config = dict(
    vocab_size=943,
    lr_head=0.00722,
    warmup_steps=245,
    schedule='wsd',
    decay_shape='linear',
)
Each number is 128 + 32 x the weight over its row's rms, rounded and kept within 0 to 255. Layers, rows and columns count from 0. Numbers have three digits each. The size before them is the row's rms in percent of the matrix's.

# layer 10 MLP up, 512x192, rms 0.104, rows 392-485, columns 0-47
101:117124196095137099152060112076084158162131120160145133143140165134098128156144143141166184130155139122127194119163103059151136163121141074122109
098:050026112163126111079143109092229154092070206126140142124163141182171115119114093169097163100129172111113101151134229096126184143168187123104159
099:108152150157169170136143121131103186129121136144098103118156141201111118071090135163103044142085089143116141119144159104131187101169123108148094
101:133121189156123078117127163173171132134061118157115098112087102105153115121144158124131210150124124142121164115097141179157080130116167130124114
098:146073115139040137107100155109178175108132113108128080135103122123095164190093150136127135140114090143129139115134123161133154116130160149132152
098:158140111128110104084132136118131214135112151163121173119094092121085165148132103134157162121115133099119103154158158150127085093127101093127144
099:174143142175124119178192129094101083174076127123192060083180142090122141179148186099128125084147094142110117174166117135175156107150093111118120
096:134129134224114162119176093105095062038115136084087105164102136141099163100144159172150121124082149110137150115171178137131102058154116131121122
086:195128147083142105155084128171121110119125204160134092109131093178144144167153131122111110065102147132126124098134145126156114129098155112143054
100:164155110094065099111142134118091141148117100163174088160116112127103100148151131123142167118163158189129070155128133152212127109084133095125154
090:089151113053102116053095129170100176126109110108094130131120113207090118135113116099119177100131122159194120186101135161088073119127127179135146
102:133116107100070112208094127110220095108159148103105136126142130098127139107119082129173166109153190100156117095168127118141140118134094104144155
106:077139115093111143119152149082191066182114099195151083107161093125170115048112111135156141139101120110138128147090147139133148174168144130152119
098:135167100096071128061142123098123223137183146151172109096128107144116095103089169159141098124057122195099158180152127126126152064171090134125141
094:146179111145141116142146113100117169148147148153177093132162059141186114133185123146157072121185116097145096060110089169089158119061132158113123
094:117124161144081094159100092141094129171135139150141071151116112101123178089067129141159128120147067128112108114123088165171170089147119096094115
115:113127135150134109175145161130093124114155099110105152114107094133182097170142098154141098130149109088127093116154120118144061175075094157160146
100:168185115131130116123148133156142086162126143119165118082173156141168168183195186090155131120155083114142170086156113114097166077156139073130150
115:097117097101098147133143134101136168102148197135122092084104128119131136083147091150142178126145107103141134196108119088142202121119165075105124
106:125157143152214110097114154116124086139157143150183165163157110154117114082149166123092151144157140137127111139103108138114122212127176120104107
096:071136080131100100063089149095081114088121160082160054146129127077143121142090134148150115144132138126108106164093100167137122123159158127186165
093:127131126081133169120184112149192104120130149123146137192163128149115153145164204095102164133144148129176117134108115118155084101058087112137172
103:119130160169097152140114148076101140192116108163185116119124112134140131192057101113087127192149151105160053101092104137137143154072163127124121
106:135165096121117122168116159148108091138187147125087171134117135150121181137134067097202071206165117160172172143143142072132062068178081145185147
088:111159184179089110116138097157107141150132165127221138107177097134125117160097158124139175169170147105109117089155091147130132100126139097084088
099:132137174162074125115148147181141092171146135150166143182101172063121182115190159073131185118177087119130114078131155118102132171173064100140095
096:133161172165132119051155132125167119100149112128103151144082126128126129162132170160166105135076102084131144151141105147080147152101113131197146
099:107168156117112153144107121094111182083122154133123203134063171207107135117088148107102134145076093154074189154121094129149134095178135106109117
096:138144128087124141106153117075102101187156169103169101104092159092078103117151200137194094086124070114124099152128132094097155097143088089177131
113:169136093097171078176185145132167100115145107121200091125135219141177199134127096096172104132142141147057110124159144146161100126152111174108099
095:136106068127174145108113082105102133129139125125137134159135145142101134076109098134065124132103126167070116050155124041097154143096080119135095
102:094106093106167142121118136148118104148133148139132135135203135153142166105173082146132108134098112129090074142147170099086126104144098110140164
098:155148119140150099099082145108128073086086076083151140112153153127116134117131123060099119087119190168095102118158141110109177111107183072124165
100:135161183114077097122126127119129140140148175120144092081100117127113134175149168105114110211172112120129033087153131126152166152090129155078127
102:103115158154149165124146135168127191072116097138144085074140074152174140094094195121104123115135108151142137115150163166110150144159117148145138
097:124108231152122162123140107193124169115133135127094154160109137154118103111114172132127083080127159148074136101141088147125095114161184108091112
097:138191157133133206114113116136111107143148067108078107158167095115152068171156135155187147074170170122080113070065097129106115129112110115116130
101:082120123149137159143103166123108158096091154133117204086086123165137105138118136113135118155069176083131152114123079087118155124134139138104133
113:116119122140124145131133142097162200154092165159094112117141121095137200100115138127154119125163177126100148110129060143105100120097125127103143
100:091123124138126113126068121169100142167161120160198152102161087090116177172120110136144082168164122066144144076195112093092173091110099143139081
107:166097153132098131087121125116185117187113142130160098177167096123143110170118130119148130083172147107131138163111153149118139187138102105141104
090:124128160108147113123118171154147105094118135135065151118138109121160142041159129080090104128108100165189137131172121094096147126169155182102161
093:091163096092161114206144114087141134145119151123138098112165214161084140117082149088223123103149179166106154156153135141177218184123144133099169
100:151153148136126138130123157154140110060193116118112167174116135141096130152158148164116130126116147152183152174096120171133186116122075122109125
098:126139095188116094105175117146112146087113096114127122107025177131105142108132158148103173149130083099049131132136156108160148081111153084115100
093:127110105050115105146161150116138091171142131201092160172111142122063077113089138108106148189174110178150141142103147179217084118095089090182211
099:202156025143182073218132090089064098151161127158104135138137113111141116105165144130169175098116171121098088106145137128084091124162130145114072
094:206176111087089132138183127129120107108087137110077119164155138172113162076129196136131120119082167101138035119153138116126109195160100151149115
103:183119097143179117129134131137165131108161141138173148131194153096125122070139118129133135106207170148176137088128124116060144062154169135141106
094:177182082071103146070117125129137129122120060077130126160157157142131112135109184122143099108129135165099156096157146125089146151121116127155112
106:150117128176183122150107118177116153129080060146170173118129089090114121122092121082079189100219197142107077172135133122090164158163191147098175
095:161123147128150058153118131127148074132128174156134096096107128140164184140160148087170160143098078087106161096113202148126130110152090108096152
101:149189177120098186180105152166164101136077117132165111079171143179103131088111158141124178069138179128102100218095132137124154131164141103168228
092:168128144106100134142118150133130115161140171088086143120160144122121085151123163068115089141137117130185174173092150129127105152102079135140119
101:141090106166146121068159101132103121134088116112109114106077177173146105187092142144086130111151110092083155136135101147109098094118152112152064
100:147101168128118154097097120133107155092118092112143121178094148090080131122102091130128154150119167158101130130125140108102157128116114111150170
102:132119141120102084122115101156155104128126108184109099146139151130056119134142151115126092118132151128121161120081144066137147082080187125078176
098:113110190130108062092095106107124133149121109081080152120166094153095157145119096069122157081113126098147110145179080100129155108090163186150101
104:176151129083136110134110133116150148133130072101115138187137146081094124184121122185143129177128103102114075110099116097163194108144134171135130
103:125128118142119181142138117156063203117131115101098165121159139121090122111128094153078064153130171155178142119144128162119122103116135036128154
109:144142139181191174141198161172159164082150173163080123123126088112110119125147121086136126122104152109153159174112082111131148136175101058118110
114:132173156083172132142130113101141150146110139081104127152144107138077109087149139060094152119135146162168072107134139115107160167027056152144141
101:185121077123107136134189132139124127071149096110138154119124165098094058110154114135166104108173117152146148155128159127118128153170157052134114
112:101102151190115112127119148134120130127112108103103096082116108122130110128154152136113067086125122106101112150108112204112110104113156155152166
092:160184131081119139112155107115107069126149181136185191187133055165127155035111174149145141115126133135143133128152096111166090095141110092158088
096:140109127143108106104155145156126126163097088119143139180152094114090163083133081125081122086123139143123121073132176096119175104156154115161166
091:131159111131136164071155108085117070094101086114194037108174105189108072156159170091124093101094106161124142160100159154118117108082089146105144
094:088191103131103131213175129081092150205134119149135159118079102110131142151141208080179125149118125119065107076148182074133126089126100070119104
100:140083114098072078080126209108152123111126129095105131100125134155118153140132135098217104145101100111083114081148115125138096154093177172109142
093:183166117098090113137136101159148144119136080176158129179194154131127153124157128176130182088114144154093140113164163115136075109123146159112128
105:163142067111141171164135117150065158140104097151094106082116080139133077169150131152191127061076142123102119066125155153098162133081171153121086
100:079084180140183076162103111161142173117098144131188150141158125114087105135032121132114120148128147104107121116152119149104133128123184101110067
096:138127155139097134138108085119169141189084192156128124122122145129211130158093169148067132118128129118163172134145100142159137147089110090183169
105:198109083110128074105130147125152114181126119155102101160201096112103146167120136164130161146227123131155113140180206160141170125148154155091113
101:113180109080126139086115131165178131148120138125070102115178155111097125173096082109082133143199146152173107093145121111135112160141125168143156
104:099121088128116142071137121181176153134195174102079148112080127184098086181098086128197166211131084146118060144109145142127140088117116100103104
099:144201081130229128140117093162149090092127100139060118119158126065097147123151225154156131158211105147103085134137144151093168140094067068182131
093:183114163203114162085135112096095107093120165158116174094121143120066166175134127089126071177122109121134170134159092122125139092108091130108132
108:126126181195149145097184106070123097102085109148164134149112158100160096158100112212089140122064098076108148121162140104084155097079135104159126
101:079128069065141107097135155166145121119156078151079159103135177075160099164153135109071067129154101167143095123113151109174162125136146116136120
097:171098200213141108162149123078114151139105123121098121122159147094141149147136169074166149128134138132117083068162118173134095093112119154085131
100:135169125147104126151150172131085097111148156081147155140122147150169137116062169148100082184166107161141144100140072121149103133164095110106166
101:179145114087122196099142151144149093144118097178098166110125114121104132156166133159089106155052070150109122121161145147152153147141093136120105
098:141226114094073094165136081137116143149141115154140050196124131129143113174159125148114093110102157089183108115091084146121142186071134123152124
104:133180183115091193115116066108061127135127143160136100118094134140118180081123130144067130106107085076096074140065133079110114118114089141151051
103:126093113140175144127133116139154108099090130139138142084220133141102174040132117159130180094107136222070145125082104156177155137196158141077079
098:106182081130150084135115139137123164139056148124169104081128096079078140138114153076081151117152108153149065120147155116168113082148143141098148
093:122190132117081138184095129102151196130141126153089121106182118089119129181098132168114166132054185099136181091178142114163103174100095158086081
108:104188143070121132118122101132108113165076058133161095065154137116094086112143111130125158085131091114145106140105096131142085143129144084120074
100:072055153151137119125078131159128098082126177162087160081098168119141117174147146069126080129131142149137149126152113166113109137128135161092179
096:092099177047137157135113153116188149168165193159166097124122127107097137149098152148145166150164057112128100122090142123144129181128162142169142
104:085117087052094200159084136127179139147116145149129147129156126134117199074134138158143202117096127163123145137149125112139155111116101137144121
097:111157136111119163089112147139164103089117163057179100171094171139089214131171107108123063122074072106131122099113132096108113100102108122117153
096:175142168183131126149163096125128125083139139142205096103144115144147119124135129125130118148132119102056132103142115118137143101124191127158159
# layer 10 MLP down (transposed), 512x192, rms 0.0968, rows 392-485, columns 0-47
101:112073181114152108095182178144119120086171063086159164072115078117155087102090123158157128167141064100136124097154102142116118145186086144103113
100:140076142109157170102079140158113133154168120148141167139186123172101088117134098149123100136148142110173129107143148088103131101163113055112121
098:173162103151163079091136119135149154071144170141101135093126131124115084092134125077144104074080101092097114143064154149155141150197143123129176
101:083132151122079133110120081125207137110137098134148155129175151074128123125202193113139128061118103142178123157064129140194097176176132108077135
091:140128144126186085092179051151149061118123135076111142087169107137151136089186087145143084095158161091072164155110160124125092083100150158090116
097:156157138133113134074131119114164112125177086088191083169120109120160080108112124106150144109090168102102170129152101157121092122113125106161118
098:089145134152110128100101102092052163116147166118108231132112104067129098152094125131154130148111107092139114151080121134117121179114179141116172
098:132125136136169125092185139145173185128162122130144139073077097085182119169170111149137132128141114180112133130117100178109138110119088079108103
090:124101100091133134173170100155174152161109164119134133131188100106167126136145133124137165127135097172116117143101155107073096149089132168198103
102:151123129161114112123178120168129154130178148165177107107114148131150111131128101146103136099076142133122123101158121106150116185094105111042132
092:168123114163091137127150122151130149079143111099128143117110196143103117197130132154133119085113137184102120115136168134156218110159160162123137
104:115111141150113145106121172157178144148115102116055123180097099097110160090161147119104097142159168106125096061081156075124114161160178097075099
103:091084154136082120118097200159047191202108102154068105176114085089127148127150134173156089124152092131178108115148203114145154120157153103069159
101:181113136130149077146128091153127155113105185104149116038117103150145135131156083119154118131159240162117114173100174106161141078112117145193119
097:098137131065149118095124168180096121075099131075096164118111197153131171090101160118107163107139098115084129138079163138093153127158121075094190
094:062148096123165131171074197118133146129124111150063114121167093106077140071134122123139121179110116177117099089101142129154149168124133136104110
109:192173138155147103156133096177115101102121135085092096140104146179120177124126109181081159147126087114111082133169143124039116093115098110209129
100:120129198096156105163113104151130129130113139066073096160100125148112175087172143139083054134091112134135119145119149103139178143142167108182137
106:124121085113057136068153124113167090091172157075150128135084145105124159089138114139092134075185137156118191135141158141151175131125101139104135
110:143158132107084104166096091098083092100092119131101134150159090091122134136146169185173214077114136150115134151129138138078126156088116138158099
099:123132191094143092178145165069203155184161117112128176133122118137073154077131106126124140146054107134149167142125120104138135106163167163132133
092:177165158107101135095098114157117102127114115109158192121152162067102083115153096134123134096158140129158151109133152107183140142125079166196202
103:083136117066156125115085128072182104098165164134112105066178132207089071114113068135131202111157129111154161167075156105123103096094124185076093
100:175160086072136110098093144130156126125135116136072124127043181077099177145196154134148072158168086136144159144124184111128095125111099155143135
098:105082167119140115105149112140090132145084154105135150161112085141137132103127133129168168142101142135156100116122104142112134170188160149125111
097:074074075153115137105135131207145130097132146105130109185089150096166128160122172135080124159100090113169158097109092162129083094129102138150189
100:193089133153173142110126156113157084185103107138164103131054121089105068093163133128157117108127180112131156097095097123198184096166106161085115
101:074139195130180137204073127107115105102157122120082166138092220100177120127146175114125135147128164166112193139165152165128117105085101168164069
096:093094156127143109132156103158133162113082078125140189102110110179100115093152124105175130110120082124157146169192087151182125130096229167099116
111:132125149133121093116097096124028146145140132124115093106096107129176135134097093132220116145066131129098098148090128145167101091162084094119088
095:137140126132184173090165124129121115113134114103148054184168112162163175146109143110128136195147135169077190167106142053162177119103060144159124
103:133163117152176100164128156133089082118124098119083077117180178138140155124058131150130159093106118182070105123087193127085077143171121154161103
099:087181113155144089120104150184096132078125177105153111152123133147134055117168112171108092110135114165172155105144141097112151121125095111149101
099:074146108122052128147129131137161093184174102104101114139111094152111083161093161145179154149125148107095125124120103167047153200113093102117134
105:130086106115147151093169110138156117147144079170138178117146080132153122144163048144099091083095072144115152146201099187153141149175119077150169
099:138071128146079134131116150124121117134112183119076118062129133113106097174130116053100147142091126081111184093142121189136173140127154127121157
095:141094126103175102110121157129089167112121098158195112080041172166046115146060150131149118155103153138138082177128086072118092161134173105107126
101:108136108157162148102094100137148211091111201111148123182125101137112110090113104116106062141084143153153120055110158105128116139131169151154080
110:134108117155127153167120122130161156197166149084126151159150111075147160101128162176128141143080151099078154102117086131130109119093165129142087
103:110164155092048169092135126119103124124121099139167115147121060201161133100135111158142107121157152176127178188150053135150060122113100093053155
103:110168128102127128152173123127100087126086061162171155143166070140137073114108148150143067076123098127100107160117094156106170111155125056197128
091:163142107138127138059152146139128110132117134208175134160138215109068154133132125121171071143112136109059083132086172106175111105095131109124138
093:118090111139141119108138140112106117171136135073125126113115185115127123103130128093106121084116117147157105071080230113146169154161157139149074
101:106147061059094114149192139100166072098182069075140101141145144138122133160137120113089174150140132158149120181138130183170141139123089094112130
101:144121115151026165164154080159138066132146127108120106141095147133106160119147138145159135158128143125118137169116097078176126095100130089069127
094:156153081120139123155129081133132071123123061114064108151133158164099167136174125092106180116103118161093177124076076153168144110120072129153211
099:133121136094187091164115154092137139122138156132156105115093087103107168118109100087121153131178092158076090154145208093098177097102103165163103
096:123167101156116172177194058127098121145153078168202187105130110183122124125087128129123149143050134100139116075166133098098086168146122090142055
102:179159081142173122176111141111132101127064109147102076124122135112090132094137111164103143054155137167106160169108118128091178089180173131098168
096:124105111153086048081115162106146120147143121096109118184209175107152070113066121096104151171101163050094120152096124168125061159181172158133147
105:140125162104125096103158168090108126168118135137103083122063173169143154148201141136201066081169132123147135142104128132118106138132092144067130
096:137083085113111111127147141111128117161188116076129137145155140116121106089113139125064194096131107103164091119118151158119140111230113142136143
101:135101141149130144156094128132135136123140161117151120113150109178155111178169119074169127149121182141163145066161052138192137112112141103130156
091:102128178142078159096112145147160104205154140149122140149141093116180117141133087163075189134118118175112131166083140146094125100158043102152156
103:077103129163059180126156141105092106151112154105139086112166104156122127183148133108111102044186078122080144137120189143063146165186103085140179
099:110153142120139130132108174103125194071091119120171145162163176182122097108140153129140088127151191105148145113144146165150123092169171168122158
102:122121152102114131143108148124101127104190134152161144095130109129073134121127139127108152130085137165180160137166165156081166167085123169159191
100:104091154105141148121098222119154148114060127104101127101135167128093144133154127134161144170136133116072084119138144196125059112154121195165085
107:153172141164178132154097093098120154140112144076128110137142076117159114155148105125127147088121133163133146123151149105094111111119143136127156
105:134113110146196132105119044124094099159139117123183133136143060204209101075115150112135133135108152069177112190140102142142108129172126158108077
103:128162161157144178162104151140157092111119120122174171071183101190072200097160114133117148083140140070133110100124126172126158145126102056109161
107:152079145115147091074132051118107111145044111064155150123218081105092130117139091085113170164166140098109098143135156157128148179157154118083119
102:073116087104123109103109141145135125151100107130133106074123147133140141157114062114166097167121207122145171168132106151143136140135142119123174
106:132166202107160134148103129159151141090067108079114145103151093188167174100103178100131085132106115139128164128124111142126116157136183093134131
095:106087135090144103184158089074138123125138151116129125173151069135161094116071074146174123183128137125102114140095131138128133139168129160106141
096:145120080107135139114102149160116156096133084146093125102099064179146183136184122105083130144152109155122121094174123137124114102178101093150166
090:145047201126140140109078118138156136096162140132101156116159159105155127082061159150084129141090133118157174119163111143143101107136200116115169
095:109141184138157134146156068117099116163137122092099124119126119156210161168162149083152124121126156165073126147101145084178088107159101150102071
100:141084157152099097133097138071115174109162151153103126122105129153084114114113169118109119165102125145124067112163110160176106097106114161127095
098:130160103051092111148137113160101081154136141145162107122126153132104119156084118155115116180104143095116125145100113099067170093150099132178157
103:111150115175129132089134156161109120128105081088090117115121140178141149109193126141185113115173115130122168111173164137142138131118101179133086
097:157099065157128091165178122114142096117112110086109101141087102117117137141143139084190124082047142118114121147101122100099115134122095127121155
097:156191144169113110162117192113164146182083139135134149045159164170111132151091135139101093066166164091148161099177105131068200123131146082114118
104:127142173122131154109141127148135082049135104091151104122155113128164132120149139120047154092162078055152140109154095150107141117183155115132069
101:176143157137092143122133175109183090089125138140123127079166146174166120109102140121165123112096162120098155108159113074146135137091147126097045
101:193182171136139118094131151099070136109093117147171107122087089142149135114152112181147162087167138136054134152155084172143139126097129131125174
101:095137120095069202133122117173117113130128111153146087093128085111074105104087116109077142120147125145132094141106060125170096146111133171149125
095:091129130135096153134086152114131134136061173077107119064127112166104175167117132150126117163154146147162169115103079102119176130132148121132127
103:095119113099144137116065183142111163170144100118117134048127160195088046120108122151128121072120163190130141114179171090090099139144150125125119
100:176206118123076138142083097139109088108131140127100075150110104083120164133139151122124146150104155154148107119156154155143169112104103145164137
100:128099132191174112131094149108114212077123141079071144131151115132113111146124148142140126119102202151169073143099124127080089085154180153144129
099:150127104095094130154143195101170169111096136131057112176075133117082173098161140108125057097100062143154136112142143084134095144111135115141180
103:076164144168087091172145147136109108158176129117159117127154149116111105156096112088120153118119172123159071115138152134166100099122094096103138
096:112118127114161130144121143135160082109140097124055158097148079130103129120118128160146100145165087131094115116154155115067092107194119085116127
100:127098173088132107162109156203178129073122144154085172134133130126140119129160123153138136149114149153146100052116211140130186046183085107122158
100:152116132121119094133132176099075118163173101112148134170119190143174059195156076148058153162186144094187103095136149176099149122091081142147136
099:080148128155106180219164125211144107162116081132041102120099114121127139158109115113159134119144122139089140123127127122144133161118120135092107
096:080119100124098158104122190159151155191128153155110149122143095112142124129110110104152100108127185153126155136158049162150116075124126155147105
104:122135109136128165145121097107181147119063119138112125104143146110141133149149096090119147196121128114147127109154094127142121049125142178134052
102:108118177167164139118073081121100098147111159154094126138106149111086155143176111071133141156137090083165153149125162110122162145133116173150138
098:139118155145143170110186127132106139162154135143136107107081118094152117108081095133130128170085141160095121107167099152127147150124152115065100
104:102116108183120120156118159155154144090162132111121098122102170116160063189065132146131109120183131103110137106147111131097173170132199124115123
098:114108105143102062118178151157137188112194118099116125160080157151148166087157151096147153146110146169121095153150107114166102148167187120122153
097:146121120131155127149145112150076106126157128150124120173128116155138128199142132141144153059173194121197135093152144128085174110100067150137108
# layer 10 MLP gate, 512x192, rms 0.106, rows 393-486, columns 0-47
097:104071127074142103100139107082157133098158147101102164157102161128144090167106115122093127124104097101046096110087173079079168141124161153122137
104:122112088158136116076127166109155129119084156141168083094149134109138124119099080162104095143118102117106138140092156126141145132090116113156124
100:197159182169060177156101170132092147126091131119164083133140169067165095156132137130192124119164119153125127106142118131110094105091129106096131
097:116089092178053169131151145131217178089141125111059123191106103068127174162128207135145115133112111178090141111123088135153130160159150128182157
098:108090227132073161093109161113155096169114149132092091100141224153131079078136115120088129134125151136101136192122125074106130113113134103133138
101:132124120115132120089135118153130089148142121123094133183137168139132128116156150107068185112142041163085163109130150112124134086111171107166158
105:174136062176140197121133131129100091120193114194113127176169099080073154120112089146102106120130162147144096106056124204093160125144161114156048
091:082126100193175116151174133095177127151129056130072115148162105073173151156152116167185117105147088133159140116117139105125135067097085132133112
104:097133134171180157127150193148157065121143137132076137169112171138130166117125118133122099104083125115122152119155122116087119112127130107118128
096:088100101144125142133157124124204099133092107110147133150136139145134141137148155161112081154163084135104166083057063147159208115129126088134142
106:122121118164081110168155209124139120088165119172162103124108150125096156085165125175174096144079092172161101118120137144120131156126133043138155
102:140163116173156105164139104152113113152160166159091113182128128138138055114108101145131219130158118110063089101147153081131083103139113121153137
102:159099141165053125121118170132142141093134124122114167142115140109082119066080159163134147131092108133153182099145109139124116154123111059101146
107:162096173165157106172136118123162074130158141103130158126079208132113180155145144119142173160132106128144138068154174118089144109152107176184112
095:152137134141129121146152148125107110131109097146115106171107124123115107143162151157135099104143150103082127127118097131079160081185139088172133
113:131147156142130121097153123191112139139156114130131141196112124176041165124154143092115155115175103177104133064168154101111124114122133100140168
102:173155169127136090116105177156139136179113125077079081135151103103156142103139099193101142105105122106168092089137180130109083114087152150186039
112:166090175148173143100094179123149087172097078163131085144154123103126083146111140190113144147083121165108141080167108153093106126126158142134136
103:168092118094092179174111113148153110145090123149088116199118149142108210119116152108102106127112093145103129098108151128130176108106108044126171
096:162165117144207122117091063147071132080133070164181159099097138180125140171096140156151119123099086137146132139062164129106116131097085103195059
095:143166130152140135083149154118160182145072068158146063137115111149144098132159090133132145154132103144128054111086176153072146162182191154133132
103:158170099146139147131175159134136094162103112138118135131124153103103165174146105092161107157131143163082076071126143142103095153124107022147100
103:092098106142175166136124099121136157101062070131179111115128138143130100145140179194073150066083109089080067098124152205110185190076165074128105
094:157126196167116064121172105081100126114109116141150161145151127110143183143094159169096164102145123117145118132111089185162136112129175117124104
100:125150113193090172191211102180116131128196106086098136100154168120122135121137145115067115135163125169130108101115137106139121127136047127129086
099:133072151149066142125119133150153100096158114163093157130169171067106119111151087100120143120167140145141147115122137127147115149158156145061142
107:157149088153089155162152133149191153149167136143193074146200138169078173112150135105166119114125155106116120124101174084153134104105148070082132
095:132162186158120133086117149110128138139193165151152133107114168123077151174121163129116123113129076180086062106114142065120122101115088103128121
109:185118125182113089135093130140128118117204141154087108173161149123114114087109098095158146145156105111053075086101148157149141117155062102164153
097:144171124104063107144112168145118065164125113158103093099127183176130136153134139171148146145142099090122130156086145118130108104113146080085171
105:100149106183152169136134162142235135137118138185134135065121201138092117153116118149112131198075087141102062082128186121119161089114143111137124
105:164099168170139102109121147078108142113165173124126071174122157137136174168103129108091203155136096125129131115126156109087232122029157103081152
108:139141118152141138101100103114128147166109136118125111153208185137150140146134151166140106062105104089116185136090109109081089121172118078148106
102:140143132176115140121152153126121101103095094211086080107083152180145101119144120150123145147119089140081192113115098169109122102079139081111112
096:158147089099134123139154138106144183155109123169139117157201172164094145075155096161174128150174096182104072109137150112132114130131159106148196
103:160117138136146177125115083194176138111126121127154082125164171113111133125132092093119134111133179143142128103088128133182141105131183086042117
102:140116082128148135127124179084115145109166152125127175108148144133109101162112153116090129197125078114103071126145143107109185119087116110101121
106:097158150112104174155150122142109155219129106186096124100095124112123123109163166124150123142058132074135164153124163096133070118123080145157073
106:116090137164155143159126158138116100138099177134089068128110109041100128132141080129086097146106136072112135063131117125103160149166181136125082
104:148142137146157159101144175133189091117136155142092144106104141076191095145113066096089170167089147134040126118152072171095105109138165126076153
087:065084176137121133197112189110126132083150191083170151104125171099110171125095167165088132096145176107157129111162159056124144125165141124126082
097:118158098161145168069145174163130107111149136116156122112157069131129097139155118127071105113086079146071144076068118092075118115110175105137123
103:152156171122105124117143136115139138120097152159088154113148115155160145082165217134106167055125158144106082109136112069118145144124169134116145
099:160110109167100213120169140174092136119109028164133072116182164172090134130164127120122084143139168115133152171145133105150165080142147140170114
096:139158135204081170142080100169121101084105118106130089133115114138201164170155118171165145073081106096081111106117137132027127114116150124082074
102:117127176130093186099106125130175169158103135124168117144153126153137144164114102122101125159119083151084137117082166115115129113055085176110165
094:171134126091143109092168124089157121131112100159163124146126098155077159046118148168078123127074112154187073133129145130087118118116071157167126
100:097171113122119117121113137112161109141207051116091146125155122136102143182130104140098100156049094112108116138087157076127194142070131141104135
095:111118158172153154117123137135109115139157079147132156123217121203096166175142087104082067146147148112121185102094143123095141090147125143084133
094:104095134099159137157084133124169144115183133105149136140142084069124117157088088159073138099168142137105122097149084133167127142073206052172186
102:114082101152053188152141169153127148122124138123182153132108086126124112172134146131105103118134156112124093099142084133098139137068152116121145
110:143135121087114116152111203217142134125098135166141090120171183145139147095089130163087163125084146145064146147090133140125140125171143149183198
093:160142150066097111094121169118132123117110156131184066148169135107100110137077139188126171110181163146169103101100209165094184100162109164146121
104:158119176120129181097127189178157121085118131152092109153133078102139099122110107108068118136122112175116110136104128127088140161098147114171142
095:110093157159203120101157164115083159091151148151134115148136150129148106122057107112097122152119110125103113151096187136065183091130178133069086
094:119177127101087138120135132119172155174164103124117134167155199117169149119154170101166144078112106150154124086123101111121110163156103098153107
104:122113134174192128083106125142148089125108106099135194165143124093059151107146126124095151131058064160129183108175108131069131095129181199142090
111:091116142091178087121077124103157091181092160099186122130100074134115169158173215131140121087110127163144101171155152116086116073137208097129131
105:117093135123121126060093119101117105112125102101163163129130165182096139105119140074074160138122105119141154088131154145131133105130140155103122
111:166155118055061127109139086078121128167123098098131084168148155137111118105114132186089151125119110172165101084119188110147127109063166165129151
106:127150167114113178069152131203150096148039114115139124117175145090061139079145108157093061114107122144161053145118166080110105132132133047155159
100:153161071125094085159113143073157131081128108086125151087064169120130057098140141158083097098159055118099137136136183136121069109128116157128138
103:118119117156121105144149171112082119134162122134137142124103138187108138142172113150103100093134125129102092108072153140092149126107115136119183
096:098115077076152159103193140131104150102162108137123116173116118143108153139172156123112107101071107105195120121117123063177143146150109093126095
102:162131118129165110077135102099096157061114081057174181138127118181141095119134128145150144148094089107125145137099121121057100131105129141102161
090:167117168135160130100130105117184100091142109175135126143152153121157080123121104194097105146081131068114118139182123158133134067170182148156152
097:081154085135138131179206137093092143191169123191149067090106106117107163126110153116150139123068081115098088081095132110124128145113119044104148
101:119143107123060089075134205137123131118103123116121076086109154143148114166153116144157104125103081129067142109148144119081055113092176133104173
095:142179098170108137193174136132084076145177092176134157131119083094127090149172149115131095086156131106124106126058092107100143141095147144111125
097:073091178168155092124134149141165134150104163136103136177137093115163119110088127089094138115169128098123185158136111109128095142107110117151147
098:157114121124121093137082099168107128161210156111169087138140139086126154140142182197077166151145174157122065114109150100120137134111187173177161
097:133157150107142143100144195153113181160168101092130119156141132096129135099199170159132156141181137124083111114112132129092160178077144114144137
105:129157146156195166195085134125143153096131121084151125162125198172115097104118109138162154130072105099112168145113093119092130178093157164105141
096:120092156128130130125199099107107144092120128163171202116118079167109084136086132131123094088062114112109124096103107115126119179103158080144132
094:080140200089161104120139110158110127142112077116165112142138119138116145111115191173105131070132120113088144081087095193151128150121094149159160
102:113072058117083101112117145184126116146117132140120192129124116127134141173173130090148098150178122168147112127097130152085083175157168147120118
095:186136128146097085116113129112148128140146176162090115132117158163100112178109151140151130167125114146124149135071145108120127070048150142110150
107:196168103139104154147150097142188155157087097131169120095154147181113149079105113135173114112095174144138156177088210176129136190150142089074119
100:088081177119165011147119182147131093164152117121067143144126225125120092128109140097121120135149122164089146085105138183115178106128120104110111
102:085064144171156130123096131085172155127134155141093139126180146191096131144126128078130180150051146118153133148189193129122143072090181116093140
098:098137157163124136065138100155153112121086092164170076101110146164128064123149113183151139085103162133124106142069116155144162121051172101132110
103:127121136137229173100160157132166137107170115145094179116137119158167133143118215135133110145124091144109112087122118162047174162121133149135081
094:104128171140174131126100198130140146119115094112104131139117177113077114096101120105114088134137070192131145110124161098062098078156161093106098
104:194098131125131084119085199187109141103163126123135122079150138115046117137139166178140143168200155204150134154108140152066067141131093126161159
097:150230159156099118165153172130087111140151122115134115140069165120132059201147143085139077136201136088194085141123136124085126120098088147161164
098:126095118127147150049154090083143121138070178125147134118100163105062138148080089115116137135163116147095093133135145114093089127075139093096074
092:163168127134150085169137133115136199136151115178163105102156138059133095162121136183053196085135157083163158087131195098097130199106076189136070
103:197207140141149143189149151107101141172079120094184084116150203085110122099161096171133111042123111146112064071081175136134114133103107125150067
102:156117086115099161138109128106132079131137143164173133159121109162067182107153154189158145146133113154114113144118150173131086082107125131139114
093:144108123107122146159080116178140079130160167147161137103234099091098162137132112114095170097120059077109143107105137150105079120137151151110122
098:116106174164141158183148115102085188161145126102131152193157154084141130164144148153171121145145127093175103157107125089113123166121141095115113
100:103188154111105101128101136149145065173117200144145100106149158107081141115110131175104182135139115097113133108131135055097081098139072103140090
096:149142150128121116115099129171154132145114187197158092091181119058058118138179093118138139136116100159190134135113174090085105174130134107095144
100:095160162148118165090126089112114140161098063093135097137128189125133066108185151110085121082121151145098095169108151142148109152106127116099120